Each number is 200 + 40 x the weight over its row's rms, rounded and kept within 0 to 999. Layers, rows and columns count from 0. The size before them is the row's rms in percent of the matrix's.

# v: layer 10 attention value, 384x384, rms 0.146, rows 25-42, columns 0-191
# o: layer 10 attention output (transposed), 384x384, rms 0.131, rows 25-42, columns 0-191
v25,095,178,206,237,203,149,239,159,171,193,178,154,215,214,139,220,258,188,267,182,151,106,161,211,201,246,193,155,180,168,226,156,195,130,210,207,176,112,229,167,234,219,288,184,144,263,202,248,178,189,138,204,197,230,201,207,159,194,198,249,183,215,256,206,174,265,157,218,187,190,185,168,167,247,227,247,174,199,135,221,230,192,174,207,188,168,157,230,209,230,146,258,194,162,209,189,159,212,239,126,190,165,233,215,185,193,217,169,183,271,200,135,205,182,265,190,218,236,283,169,180,246,169,214,245,178,169,125,155,153,141,267,150,234,157,164,187,237,123,151,222,267,242,240,155,252,231,183,155,242,167,239,226,272,220,186,199,341,116,149,209,161,183,242,218,232,260,159,188,200,123,222,192,152,239,181,200,234,145,231,189,206,169,288,198,244,191,238,223,209,165,218,152
o25,096,181,143,215,147,208,232,182,286,144,267,184,264,186,211,270,249,192,184,249,223,152,232,173,160,181,109,151,153,216,222,170,229,197,212,211,216,197,168,235,177,196,177,156,240,200,185,109,179,264,238,182,182,190,267,144,224,199,250,163,201,210,215,290,147,249,217,187,226,225,201,127,161,181,223,221,198,248,150,178,221,201,234,195,194,229,186,186,148,219,122,254,192,120,237,119,231,149,240,200,236,143,215,267,170,290,263,255,112,224,195,206,187,127,207,253,160,162,194,197,199,179,236,242,256,158,228,185,183,119,183,234,262,128,228,156,159,169,226,220,199,214,130,232,167,235,224,199,278,174,137,281,149,208,188,218,229,164,219,243,200,171,194,154,195,244,180,130,131,238,188,228,242,164,205,194,119,154,194,178,171,176,143,203,180,238,236,167,146,180,151,181,187
v26,095,184,245,226,178,180,149,178,196,157,179,169,187,186,221,202,245,160,191,284,184,230,215,125,213,260,197,250,254,215,186,121,209,297,229,249,211,210,206,211,162,226,199,166,256,224,224,149,203,240,215,202,253,161,255,188,105,251,220,213,139,238,251,168,157,215,214,231,151,195,187,195,225,223,134,223,245,112,234,277,175,186,177,161,226,156,195,185,229,206,208,216,135,165,228,165,208,176,219,239,221,203,222,203,244,206,261,228,156,155,259,153,261,234,280,181,188,170,198,186,219,135,109,139,221,239,162,237,180,180,176,215,172,258,228,148,138,159,152,144,151,201,170,186,172,172,223,256,258,137,238,171,216,213,250,171,254,209,163,214,196,128,217,189,155,227,228,229,131,165,190,219,215,227,206,182,205,241,193,222,223,245,177,187,163,237,155,187,211,215,213,146,120
o26,097,244,240,174,223,23,235,243,207,196,201,250,201,198,240,188,207,207,137,274,179,171,210,191,247,224,210,198,126,228,241,172,215,171,141,246,237,181,210,207,160,182,139,164,220,214,174,151,187,226,147,286,242,253,212,201,143,168,235,142,195,195,242,169,183,183,188,243,171,237,202,216,178,166,203,201,169,227,230,250,262,213,193,106,221,215,140,183,179,226,254,215,160,193,124,278,158,262,177,238,254,153,199,273,143,156,212,272,227,154,206,183,185,191,165,186,165,178,240,162,208,163,239,164,152,165,209,203,205,237,147,167,172,225,202,135,164,227,184,182,256,213,243,181,245,160,161,219,228,188,92,226,242,254,172,166,180,276,246,196,167,209,227,243,194,236,252,259,227,223,199,215,275,177,139,198,218,222,298,185,156,243,175,172,182,176,227,205,221,210,133,211,256
v27,097,176,158,148,127,249,183,191,241,137,222,132,231,247,219,155,201,191,177,213,221,130,147,139,152,238,305,255,186,246,205,178,172,223,190,176,209,219,181,201,167,211,214,231,200,142,215,242,172,202,285,209,204,169,203,226,161,223,176,195,246,221,197,223,164,150,171,227,214,205,295,170,118,214,233,165,125,121,240,110,212,226,206,278,204,186,212,166,214,222,193,172,161,174,238,152,271,246,227,233,214,147,204,195,211,230,234,197,254,177,209,259,230,232,110,339,217,275,238,177,193,196,158,186,180,227,240,207,243,229,82,145,222,174,152,196,195,250,238,183,236,209,202,223,153,205,208,196,166,183,131,194,183,222,155,171,206,119,218,138,180,167,202,226,202,280,184,90,204,193,184,144,147,195,230,253,168,185,246,200,216,212,262,155,277,207,186,213,242,145,244,209,248
o27,098,186,236,179,216,185,167,237,157,193,210,158,287,213,237,243,168,220,208,110,213,191,178,224,289,137,175,145,171,189,170,260,161,260,211,211,238,207,191,227,153,232,182,265,202,110,162,172,297,171,240,156,221,203,138,184,176,195,211,198,208,168,212,246,127,208,214,218,147,197,247,190,203,219,177,193,198,224,263,182,206,159,144,167,140,204,201,169,219,245,211,183,258,218,208,142,233,210,198,228,275,251,180,174,228,251,253,212,172,220,199,213,281,223,238,137,219,178,180,177,208,115,157,242,191,175,212,215,172,177,191,248,161,227,179,168,205,128,249,194,176,174,220,165,233,231,207,181,166,103,246,257,150,207,252,160,236,155,117,248,190,144,133,237,198,147,202,158,122,168,205,133,203,225,231,195,271,269,175,135,221,264,206,182,201,187,161,200,164,201,197,224,264
v28,100,153,154,255,227,240,248,188,197,198,176,233,269,262,218,176,194,187,156,215,154,246,201,257,169,186,194,251,225,208,198,263,173,181,202,233,198,204,202,254,97,203,200,212,153,154,220,265,223,207,240,203,241,264,257,161,225,193,198,177,225,274,232,158,256,269,184,240,144,191,197,167,285,220,159,196,169,160,150,212,193,206,158,201,236,226,201,203,164,228,192,102,224,187,214,300,156,99,192,166,146,205,222,156,265,190,232,143,229,167,248,176,180,162,199,221,216,216,222,156,216,154,195,165,162,217,153,294,229,248,143,238,234,102,190,180,256,218,134,212,153,234,215,113,158,190,205,166,266,235,217,160,218,237,217,228,196,242,190,190,213,210,194,186,153,135,201,248,216,123,235,268,137,118,185,217,215,149,180,243,279,155,267,165,222,162,262,229,200,127,156,143,176
o28,101,173,224,180,227,188,150,249,159,275,132,233,234,173,219,281,211,171,253,215,204,237,142,215,287,193,211,240,160,140,222,195,230,194,204,211,221,248,218,194,221,223,187,182,236,216,246,237,181,218,170,230,215,234,178,162,273,187,115,206,195,226,130,205,220,169,306,214,184,203,186,265,253,137,198,166,151,193,154,194,122,209,190,262,221,182,248,192,172,193,219,161,264,230,289,194,214,178,218,213,143,153,249,205,203,203,142,186,204,176,207,167,231,171,238,178,139,153,250,159,262,228,223,161,177,154,155,217,231,251,248,170,184,231,202,160,130,170,277,249,255,225,247,161,263,179,232,207,238,160,136,120,185,257,228,226,102,221,193,236,194,221,208,175,226,253,187,210,217,260,267,184,183,273,162,185,209,260,223,240,155,239,219,170,239,186,196,198,219,210,185,213,216
v29,092,241,225,178,213,218,171,224,190,180,129,212,145,227,252,174,239,176,240,158,201,218,187,173,264,125,148,156,192,183,176,197,190,177,280,165,225,232,118,197,166,168,211,220,148,169,192,253,235,222,301,272,312,227,200,228,185,164,129,226,131,164,238,212,208,183,235,153,231,149,207,274,226,209,192,175,288,196,170,225,212,191,186,237,148,206,142,184,166,184,229,212,197,200,202,139,246,168,204,207,91,190,235,94,208,189,249,142,148,189,191,142,164,159,226,206,223,210,193,224,220,190,189,189,211,132,212,173,132,301,191,137,191,268,167,185,252,165,201,197,191,188,213,239,196,214,171,62,162,186,198,141,188,209,152,257,230,188,229,190,131,206,215,205,154,206,192,244,185,277,193,190,216,210,219,210,163,204,183,170,218,215,172,209,173,126,222,168,263,188,214,157,205
o29,092,193,171,177,225,140,158,234,276,219,156,231,270,273,191,237,278,185,219,222,203,227,164,179,219,232,212,248,119,61,172,223,144,251,172,206,203,260,242,195,209,167,229,218,189,155,189,256,203,236,158,197,175,157,231,283,162,188,168,172,216,176,214,216,227,264,189,217,176,196,176,201,208,208,182,166,96,228,215,191,212,210,218,144,223,171,220,231,115,227,268,248,221,221,200,213,157,226,148,225,135,193,250,293,146,189,232,161,212,267,123,225,136,161,226,264,125,249,121,193,180,158,235,253,277,218,169,206,119,224,246,180,210,237,179,264,223,249,188,197,192,209,201,239,171,116,243,142,238,214,241,190,192,225,237,257,218,154,193,180,258,252,113,213,192,204,198,206,149,232,142,183,170,210,185,180,154,136,197,155,278,167,274,162,207,163,249,178,165,51,208,145,245
v30,089,329,163,227,186,182,169,147,201,250,193,237,191,285,244,200,257,216,161,196,272,239,199,234,213,198,127,161,202,218,234,213,224,204,263,235,156,138,175,212,244,224,183,145,213,276,238,212,156,103,203,198,143,239,217,212,194,167,201,167,235,266,163,232,226,216,259,249,183,210,202,187,140,245,129,160,219,210,215,235,164,155,203,246,213,208,179,140,158,176,150,216,236,201,175,222,168,217,233,219,191,178,188,151,177,215,214,223,241,206,188,149,201,199,221,205,149,210,174,245,267,237,180,240,244,194,204,272,344,205,171,182,187,151,194,203,213,157,258,216,116,244,228,201,199,104,182,212,223,161,188,183,159,215,211,254,149,237,157,189,171,97,268,233,290,140,239,211,202,222,200,250,190,275,203,160,262,95,201,223,216,191,255,237,146,227,188,238,208,191,204,203,190
o30,090,241,165,205,228,268,202,178,150,177,250,165,227,163,204,202,216,208,147,141,213,272,180,156,184,236,190,250,194,259,212,171,159,231,225,191,220,187,139,248,190,148,220,236,254,171,171,290,215,148,189,132,169,180,237,235,216,206,293,219,147,178,219,246,208,69,223,162,137,281,245,234,240,173,253,184,210,188,170,210,246,201,236,184,194,256,217,225,171,191,191,202,238,249,195,184,202,161,217,148,221,161,122,182,216,254,182,195,237,219,214,131,147,230,121,191,196,174,204,129,197,283,253,191,199,213,198,192,179,302,170,292,139,184,207,166,186,191,173,205,225,183,216,155,224,176,224,170,222,212,156,184,228,259,203,154,209,254,203,170,239,215,222,221,216,202,231,215,275,264,219,165,173,181,116,201,214,234,181,303,242,157,197,170,167,200,204,214,162,177,176,170,176
v31,101,265,166,217,175,279,114,180,120,191,221,287,297,173,210,203,237,153,183,235,172,194,191,186,125,223,192,291,173,165,195,205,216,210,90,171,262,137,170,251,186,164,194,209,142,153,136,214,209,175,223,221,237,202,218,223,282,235,149,232,162,198,242,284,187,230,278,230,206,207,185,220,176,233,223,207,213,195,267,194,210,218,174,199,243,129,165,224,174,163,217,269,294,175,269,93,168,185,186,135,257,254,237,180,189,157,187,171,234,175,228,223,190,196,186,248,195,156,213,185,154,223,153,215,202,169,196,262,185,275,235,190,196,176,167,246,251,199,138,213,195,239,269,190,99,188,203,206,300,297,240,207,274,153,260,188,238,222,174,195,171,286,173,236,192,215,151,207,196,231,201,254,92,252,236,169,215,272,240,112,232,130,204,205,223,169,222,216,185,208,254,188,213
o31,100,204,218,226,179,125,189,233,240,201,178,209,220,179,242,196,197,145,164,238,209,173,182,122,175,175,214,142,193,160,175,220,216,193,129,187,188,190,171,237,198,204,238,235,191,185,235,269,194,240,200,241,128,194,268,244,211,79,187,225,231,263,260,184,176,281,230,124,243,197,168,236,211,195,225,179,200,214,169,244,198,227,173,124,262,169,190,229,299,260,209,225,158,148,195,102,273,195,193,181,160,272,191,96,253,290,202,173,219,279,227,94,166,121,214,227,209,238,176,129,216,127,123,205,202,214,256,243,206,188,139,187,225,183,214,194,246,167,237,227,216,172,283,195,212,189,194,200,193,203,210,191,160,200,240,147,203,227,166,172,202,139,162,241,208,211,152,210,195,213,169,195,181,266,252,219,201,182,216,196,246,200,157,162,225,180,260,113,196,157,263,137,223
v32,098,167,271,151,246,217,179,189,185,191,232,209,197,248,160,231,244,167,286,186,253,222,127,267,158,210,245,212,187,199,225,212,181,254,246,202,198,239,147,137,200,267,234,275,218,187,179,193,267,205,250,247,268,164,184,259,168,220,261,183,171,146,214,169,213,221,182,118,281,199,152,176,258,182,259,155,193,155,245,209,289,211,233,198,202,221,163,264,171,211,198,218,148,185,117,188,219,267,194,179,137,212,237,202,266,198,209,126,265,198,169,180,271,130,181,181,144,182,209,245,122,203,236,181,216,195,184,136,244,121,274,132,100,204,238,207,146,148,201,214,233,204,126,222,242,134,224,219,182,179,110,250,188,144,249,173,163,125,148,278,149,207,200,229,197,254,231,239,206,181,167,250,206,138,166,236,234,186,229,232,221,178,201,202,256,246,112,204,214,242,181,189,197
o32,098,139,128,136,171,229,160,174,276,154,162,274,232,245,202,190,163,285,149,213,259,158,261,145,214,170,225,191,247,209,150,171,180,110,219,188,239,196,224,219,155,181,271,115,185,212,187,205,189,265,208,168,171,159,117,136,196,238,276,188,267,199,229,234,211,140,152,176,214,178,187,184,176,212,279,205,173,182,219,170,230,252,181,190,208,160,194,165,189,186,199,208,183,257,137,168,241,222,156,223,197,116,242,252,234,252,136,210,159,154,182,210,157,188,188,251,204,241,228,250,196,246,177,231,207,150,230,164,149,221,258,234,166,166,203,152,201,162,214,201,230,212,195,222,178,201,210,185,196,143,237,207,151,222,177,178,263,164,176,188,263,233,208,139,226,284,254,194,205,187,226,275,249,206,233,173,216,255,191,202,210,300,183,241,203,167,240,214,284,199,207,249,203
v33,094,231,188,263,179,194,172,173,237,158,230,303,276,193,207,193,172,181,163,256,141,241,234,191,217,241,191,171,220,202,214,139,159,108,184,146,178,196,203,213,177,153,207,176,219,202,218,188,202,231,213,217,213,199,234,212,140,175,228,235,195,155,254,232,192,170,187,207,244,234,199,201,170,199,188,177,200,225,187,241,220,134,196,196,259,176,171,244,264,185,181,216,215,264,248,81,184,175,239,247,266,225,186,196,257,181,213,246,152,154,220,278,178,239,165,235,239,192,168,178,221,193,178,236,246,236,207,201,274,160,135,174,141,207,201,264,200,166,227,193,238,212,251,249,153,242,187,270,108,196,242,262,242,211,203,178,210,146,180,246,136,242,243,245,236,266,165,267,247,187,89,226,246,239,173,259,187,256,172,260,267,198,263,170,174,273,163,246,187,161,245,225,215
o33,094,150,227,189,241,122,199,181,196,198,234,189,251,214,246,214,185,173,182,150,138,254,178,126,210,134,196,201,184,206,139,191,220,214,132,218,193,137,239,114,228,214,194,165,150,185,145,192,223,169,210,188,227,247,258,146,216,227,180,226,226,226,179,158,154,216,191,212,196,147,211,145,134,207,218,183,152,170,273,213,257,229,127,264,160,228,216,241,218,223,253,236,202,133,146,214,161,174,163,179,103,189,91,205,132,225,172,208,152,247,188,207,229,192,214,198,214,216,190,143,175,145,164,269,144,164,261,217,179,189,182,180,221,114,261,158,167,135,145,229,166,161,180,189,224,176,250,159,189,192,258,198,205,214,209,160,230,214,151,206,155,218,151,175,271,244,190,188,134,242,200,193,185,250,244,222,176,277,284,210,243,167,225,208,210,231,156,167,196,222,227,142,232
v34,103,200,143,246,253,177,262,219,151,225,260,253,277,245,168,183,263,180,233,235,216,211,279,147,235,174,214,216,268,192,167,206,201,223,225,192,187,216,234,210,138,190,140,166,167,172,292,204,199,139,190,164,161,227,172,173,204,209,167,155,236,190,183,293,209,166,247,175,192,204,180,198,202,262,233,204,164,241,251,212,260,186,258,173,154,137,251,231,217,221,251,223,225,231,191,221,280,174,174,177,145,257,179,160,220,155,165,198,167,225,143,213,277,232,237,258,223,174,236,135,211,305,188,193,164,212,122,204,154,205,76,161,201,202,143,239,210,217,223,263,249,222,212,170,188,128,212,186,169,195,159,272,214,143,231,151,308,189,186,337,221,176,247,209,160,211,202,179,234,211,196,216,168,169,253,272,181,248,198,181,197,178,196,184,176,263,222,178,250,253,279,143,185
o34,103,246,184,200,185,171,205,210,203,170,214,155,250,176,156,186,212,125,197,204,149,247,142,253,116,184,173,110,180,222,142,247,238,146,130,162,266,239,244,239,126,150,245,184,178,219,204,250,217,251,142,134,217,192,136,183,208,192,155,217,219,237,170,250,155,236,187,171,143,150,108,208,218,206,212,172,200,125,165,170,140,119,107,280,130,202,144,208,205,219,192,217,228,170,149,153,205,266,189,203,219,108,131,143,206,249,182,170,210,231,212,178,256,237,203,168,207,209,177,228,163,222,144,222,158,121,164,260,276,181,104,175,204,88,203,220,177,169,216,190,175,203,185,198,180,179,188,144,217,238,230,250,269,180,245,135,180,200,159,257,172,190,263,290,181,168,262,160,198,249,189,232,98,192,203,209,187,185,202,195,307,203,224,190,209,232,146,193,258,232,219,264,159
v35,098,234,199,238,198,200,126,188,182,257,201,246,251,219,302,214,244,145,170,277,164,203,158,180,269,136,143,293,155,197,254,205,277,260,208,140,229,132,199,192,245,221,219,206,136,174,202,216,228,156,179,219,241,239,271,227,237,214,178,220,195,212,177,210,295,194,247,239,224,121,165,183,204,161,94,250,228,189,247,147,223,165,168,164,193,177,159,179,190,173,287,250,207,150,230,220,152,150,207,194,136,213,255,169,187,273,177,206,146,202,190,161,194,234,173,237,220,213,191,125,237,127,241,148,203,182,261,190,204,190,233,162,175,136,209,171,231,182,265,234,238,219,223,239,239,173,259,259,205,231,211,194,149,164,221,180,120,267,145,170,177,214,243,235,224,176,146,148,226,215,199,159,238,158,150,179,207,193,135,237,124,237,274,144,202,213,158,157,235,210,208,215,163
o35,097,183,215,242,244,214,157,165,204,189,177,221,223,232,125,238,207,264,176,200,224,251,222,178,262,147,264,213,186,222,145,207,191,237,207,220,232,167,156,210,200,221,215,159,179,169,161,165,210,195,223,202,97,208,164,214,184,199,236,204,189,160,227,206,277,198,194,216,183,150,191,163,169,164,166,263,241,180,184,241,194,208,231,132,186,275,228,267,195,169,204,205,239,244,200,165,197,223,246,155,153,214,228,156,247,227,218,270,195,223,248,182,129,225,203,235,155,161,146,202,151,217,168,171,194,153,226,173,240,224,206,193,236,160,164,214,187,192,175,176,173,231,141,129,133,253,200,171,242,142,205,197,199,182,235,232,183,271,173,248,220,138,128,235,248,198,128,218,227,200,150,171,177,198,203,229,175,214,189,183,151,185,201,201,278,203,242,149,220,222,160,164,221
v36,095,199,282,150,193,246,176,158,178,279,222,193,182,208,116,156,238,174,179,254,171,211,271,177,268,224,237,131,248,209,249,148,232,244,185,191,180,219,255,225,168,117,145,214,191,174,237,224,253,197,226,151,237,188,169,150,162,237,243,207,226,231,148,244,220,189,195,203,169,155,234,220,235,231,187,266,173,209,213,170,200,199,227,176,211,213,133,254,202,179,259,163,209,268,185,269,150,250,205,267,218,253,138,205,254,232,235,167,230,177,148,141,207,267,149,152,206,174,203,248,215,150,201,207,191,168,192,227,204,219,202,156,125,324,163,137,222,205,180,132,179,186,219,176,215,189,192,141,167,205,101,184,201,171,222,209,206,124,218,206,210,194,242,276,197,173,205,257,167,225,231,255,173,177,184,210,151,189,223,213,209,227,223,188,177,286,196,253,212,175,174,212,205
o36,092,166,171,174,175,180,129,181,107,234,191,214,229,208,241,210,154,147,195,103,155,159,163,147,205,222,259,172,108,204,198,169,191,207,238,188,202,245,196,231,157,141,264,182,247,210,258,193,263,130,108,162,166,191,244,194,254,145,226,158,192,178,179,193,184,209,242,281,176,192,259,237,217,190,228,239,162,212,213,208,233,225,201,185,211,188,199,89,250,216,158,218,177,238,197,271,192,271,173,245,190,154,175,267,237,200,167,202,190,169,136,243,183,225,194,231,163,139,210,222,234,173,247,173,184,281,212,146,169,162,176,171,168,99,237,190,167,175,149,222,220,161,214,181,238,190,197,226,218,193,242,226,182,161,185,255,118,308,137,274,195,212,273,186,196,193,218,231,181,193,192,208,202,227,221,176,219,195,256,218,156,251,173,215,259,195,210,236,192,226,227,201,214
v37,097,209,155,241,192,247,227,213,136,251,150,246,173,195,214,160,238,140,204,250,175,127,161,156,218,157,202,105,228,210,221,177,164,226,146,169,255,251,87,223,205,158,196,191,245,257,223,216,321,192,195,196,192,203,198,173,220,183,234,229,210,260,196,166,256,270,206,209,199,241,229,252,225,175,53,218,165,154,181,175,192,190,195,121,234,255,142,222,242,172,159,197,223,221,216,204,193,155,158,219,243,170,203,179,241,205,187,191,200,255,153,204,199,218,186,173,195,156,236,203,231,163,222,142,188,191,142,195,164,235,148,302,213,158,194,240,169,248,186,215,189,148,228,182,196,243,176,190,217,201,165,218,228,167,201,224,278,231,202,209,208,197,275,145,161,192,261,146,162,170,167,194,172,199,188,205,172,189,223,209,295,185,117,249,280,227,235,193,280,212,222,232,168
o37,097,213,200,226,169,205,225,222,150,218,244,233,219,178,160,216,235,185,185,227,203,249,183,195,147,196,155,259,269,137,125,196,167,174,247,198,185,213,237,183,209,232,227,112,183,268,177,219,198,116,223,209,252,170,268,173,254,89,174,209,214,223,207,221,161,168,227,275,152,221,145,179,152,260,220,171,224,180,203,207,208,169,179,232,265,176,191,136,222,182,211,259,231,205,261,194,238,190,223,149,217,171,196,226,148,253,218,163,201,185,152,138,168,218,236,187,190,115,196,160,264,214,172,166,226,190,182,229,221,194,174,244,237,253,217,173,249,200,180,165,240,168,164,224,171,191,201,213,205,188,200,184,153,226,143,222,165,198,246,228,143,119,234,250,261,200,244,237,248,228,208,182,283,232,179,253,173,226,224,238,228,217,237,188,255,204,228,265,133,232,186,174,153
v38,097,158,238,264,230,192,196,216,199,181,231,244,208,170,140,225,134,227,232,190,229,148,160,254,196,212,220,259,161,279,199,254,147,139,179,222,263,209,271,189,259,163,243,214,250,220,205,190,240,196,175,181,256,214,211,226,236,205,218,204,264,210,173,167,158,184,221,290,197,204,219,229,173,192,215,248,158,201,135,167,205,202,252,185,220,260,155,117,135,114,222,198,213,191,274,207,201,208,217,228,166,220,213,224,230,190,262,148,162,185,198,248,194,177,173,195,192,209,175,155,196,190,225,236,178,196,275,211,183,171,176,234,177,223,265,190,256,177,169,130,207,163,248,190,226,179,245,246,184,250,233,174,224,187,235,198,135,119,122,161,235,230,233,271,206,251,221,248,185,215,142,269,191,218,185,210,176,260,154,301,105,225,111,208,215,228,171,207,236,183,243,263,210
o38,092,217,220,143,181,176,107,125,195,158,185,176,216,296,233,195,166,210,253,168,223,148,164,264,170,191,168,228,176,189,204,123,236,249,232,169,89,185,146,213,213,284,250,166,178,181,158,158,183,154,273,150,233,178,200,254,178,239,199,190,218,235,200,242,146,235,138,177,206,203,242,199,166,188,218,228,165,198,229,206,199,271,184,121,226,180,235,226,176,132,211,87,191,127,226,149,174,200,210,188,172,189,195,207,236,265,264,206,206,211,242,140,215,167,165,239,220,198,225,205,199,201,253,189,174,209,166,220,239,146,287,152,199,212,239,230,216,263,175,202,202,204,201,242,189,203,242,207,171,131,259,222,113,199,172,179,247,193,145,188,179,149,157,206,214,185,223,229,250,217,237,189,191,108,279,225,230,134,303,229,241,243,214,101,252,205,198,161,190,138,192,290,154
v39,090,283,225,295,257,163,237,155,242,197,131,219,287,180,189,126,188,202,228,164,251,225,222,235,169,235,143,212,280,215,245,203,219,186,169,162,206,207,239,203,230,274,237,223,229,204,97,261,180,187,160,142,180,218,131,153,179,292,202,110,215,196,191,239,170,204,209,205,269,279,198,185,253,207,223,112,244,267,171,159,261,174,161,187,206,181,207,186,244,223,183,152,212,252,177,246,201,202,221,231,179,186,252,238,186,185,186,164,272,171,233,202,282,240,190,194,200,186,175,234,133,229,306,164,210,247,245,212,225,164,185,122,230,180,191,132,233,276,131,193,225,190,256,223,275,183,235,228,190,131,240,209,249,247,237,150,283,149,200,178,245,149,164,205,229,268,175,175,215,212,159,159,213,210,218,159,180,218,228,170,158,191,206,232,164,177,224,198,85,217,227,266,231
o39,087,173,156,234,207,237,181,169,188,195,193,213,188,196,223,202,222,214,224,256,181,223,178,202,191,224,182,244,175,209,173,151,210,242,177,191,208,178,163,232,204,258,218,292,182,163,241,144,137,253,149,253,199,183,123,258,157,221,218,167,232,149,229,134,200,158,205,229,236,181,151,222,207,204,251,230,156,199,203,120,305,216,196,222,205,150,267,181,156,185,174,154,182,206,213,151,235,243,226,214,203,238,188,157,119,184,208,194,257,128,236,278,172,172,185,163,267,252,183,208,150,215,198,251,178,227,143,181,178,226,241,181,94,202,220,216,208,218,189,151,170,181,277,239,245,183,265,164,185,252,251,155,232,209,245,174,204,145,210,171,188,213,187,178,216,255,125,255,265,197,226,213,128,182,229,235,242,237,150,199,240,226,184,142,186,208,191,204,202,162,250,159,254
v40,097,187,170,232,203,163,270,197,177,216,199,249,188,268,167,176,274,123,250,149,243,212,191,132,207,248,209,186,154,169,223,174,209,251,172,169,189,200,231,276,126,220,211,165,202,222,199,138,271,301,163,228,201,272,182,226,223,148,202,179,187,229,278,223,168,186,175,178,154,207,221,228,289,165,163,111,218,198,145,177,220,159,173,178,148,177,186,256,210,234,188,198,195,214,164,237,194,195,183,217,192,217,156,201,263,243,134,183,150,230,245,211,233,200,279,188,170,255,189,226,211,211,212,164,212,219,230,193,142,188,243,184,223,126,199,230,231,165,178,171,219,165,232,213,193,159,195,140,182,158,226,228,269,139,169,174,178,273,191,236,200,219,293,143,218,206,206,212,280,249,150,257,232,175,43,224,236,224,171,272,235,165,185,165,214,136,109,163,240,207,137,144,229
o40,097,197,232,114,237,208,215,274,175,227,181,204,231,279,218,220,183,227,217,241,134,189,243,229,226,172,154,243,255,174,171,193,210,188,272,226,260,209,226,178,121,202,222,139,198,131,131,216,171,234,189,265,202,128,264,177,204,250,177,213,176,190,163,270,228,208,206,161,221,189,193,255,250,147,184,98,285,148,264,250,239,184,195,255,208,236,184,213,220,215,226,189,219,171,131,202,168,213,142,236,51,217,256,190,177,130,159,162,155,192,139,149,178,152,117,215,98,131,178,209,162,257,159,211,252,153,138,197,210,228,260,124,141,216,179,183,226,208,170,219,278,161,217,122,121,251,221,138,264,225,208,230,239,118,224,190,207,245,190,199,138,196,241,187,144,303,178,199,235,203,209,178,170,287,232,222,115,214,227,251,165,160,189,249,209,199,271,109,209,210,196,154,211
v41,096,202,222,210,230,152,185,233,192,238,146,186,194,265,234,251,149,169,186,169,199,253,181,227,163,240,224,197,181,198,194,211,209,217,275,237,199,108,276,193,184,187,225,190,168,251,200,188,100,220,221,216,201,222,248,157,271,297,252,158,202,156,245,254,212,250,201,174,204,172,189,245,221,132,242,224,232,108,239,179,130,153,210,256,234,159,108,177,178,262,283,157,161,229,232,190,218,168,210,163,235,192,177,223,149,168,227,248,235,148,224,271,198,218,170,210,160,208,176,246,248,148,219,255,209,185,216,145,198,202,244,193,173,291,204,156,176,158,226,197,162,206,195,170,192,190,208,217,140,211,225,276,198,155,174,187,240,222,237,227,214,145,215,166,73,195,279,201,209,209,155,251,176,197,188,130,212,239,225,280,164,220,211,170,138,165,151,145,234,199,197,227,172
o41,098,151,171,243,260,219,207,145,202,217,235,147,147,183,189,269,204,196,227,193,203,174,250,204,214,219,210,234,204,120,134,68,228,154,181,270,175,161,224,241,216,171,223,174,169,193,216,194,216,211,183,248,225,246,179,191,157,169,148,215,129,202,216,141,138,188,143,206,157,170,173,208,291,207,212,227,210,183,195,195,172,245,173,197,192,185,217,173,137,196,163,181,203,93,169,204,183,249,245,202,149,192,185,237,233,189,180,243,173,198,196,206,204,180,155,204,143,220,231,256,214,256,207,258,190,234,236,215,195,219,265,212,231,182,188,180,128,262,199,280,227,208,131,191,180,217,138,237,183,188,191,161,179,234,238,284,235,236,129,233,238,244,314,191,169,189,202,207,239,234,151,186,251,251,248,190,181,231,223,182,173,235,217,148,186,208,273,176,269,194,96,204,236
v42,096,220,183,185,163,158,194,211,242,132,243,208,178,119,184,157,228,172,205,147,226,178,136,149,202,226,185,190,148,145,251,193,204,202,160,153,213,241,195,197,262,178,231,266,174,143,167,153,211,209,204,176,207,184,252,215,153,254,247,175,159,198,223,197,128,197,143,241,192,212,134,203,208,143,238,192,190,234,212,196,214,213,144,184,127,155,234,154,208,227,206,242,212,239,192,179,172,216,190,170,176,252,261,285,209,161,238,266,178,222,221,241,277,249,205,205,167,177,217,142,186,196,146,208,194,203,276,194,182,190,220,200,226,242,312,216,232,225,216,268,230,228,244,182,190,150,222,170,206,179,196,216,223,212,191,198,208,183,240,204,191,167,180,261,216,167,119,126,163,188,164,239,255,219,119,211,178,152,184,176,270,178,159,296,230,164,209,276,199,228,262,311,156
o42,094,192,245,227,174,202,233,202,242,134,171,235,236,161,222,261,227,165,171,250,189,177,216,207,272,174,217,204,235,143,237,204,200,197,180,135,179,162,175,208,159,176,183,256,192,221,209,257,161,227,215,188,143,203,245,235,236,253,157,181,223,253,281,175,154,208,183,186,279,210,186,157,80,166,192,221,139,194,179,237,266,251,173,175,210,207,300,143,185,167,161,238,153,182,178,170,186,231,288,254,222,230,189,190,178,217,245,243,162,154,213,201,155,239,252,240,194,222,159,269,171,199,177,219,169,172,270,181,218,283,176,201,183,226,121,179,191,223,231,169,224,232,156,170,171,255,236,237,241,257,159,275,202,293,252,163,217,234,210,165,168,237,173,169,107,151,230,229,236,268,228,214,212,216,245,238,189,145,205,101,130,225,200,189,228,282,230,198,181,225,223,146,160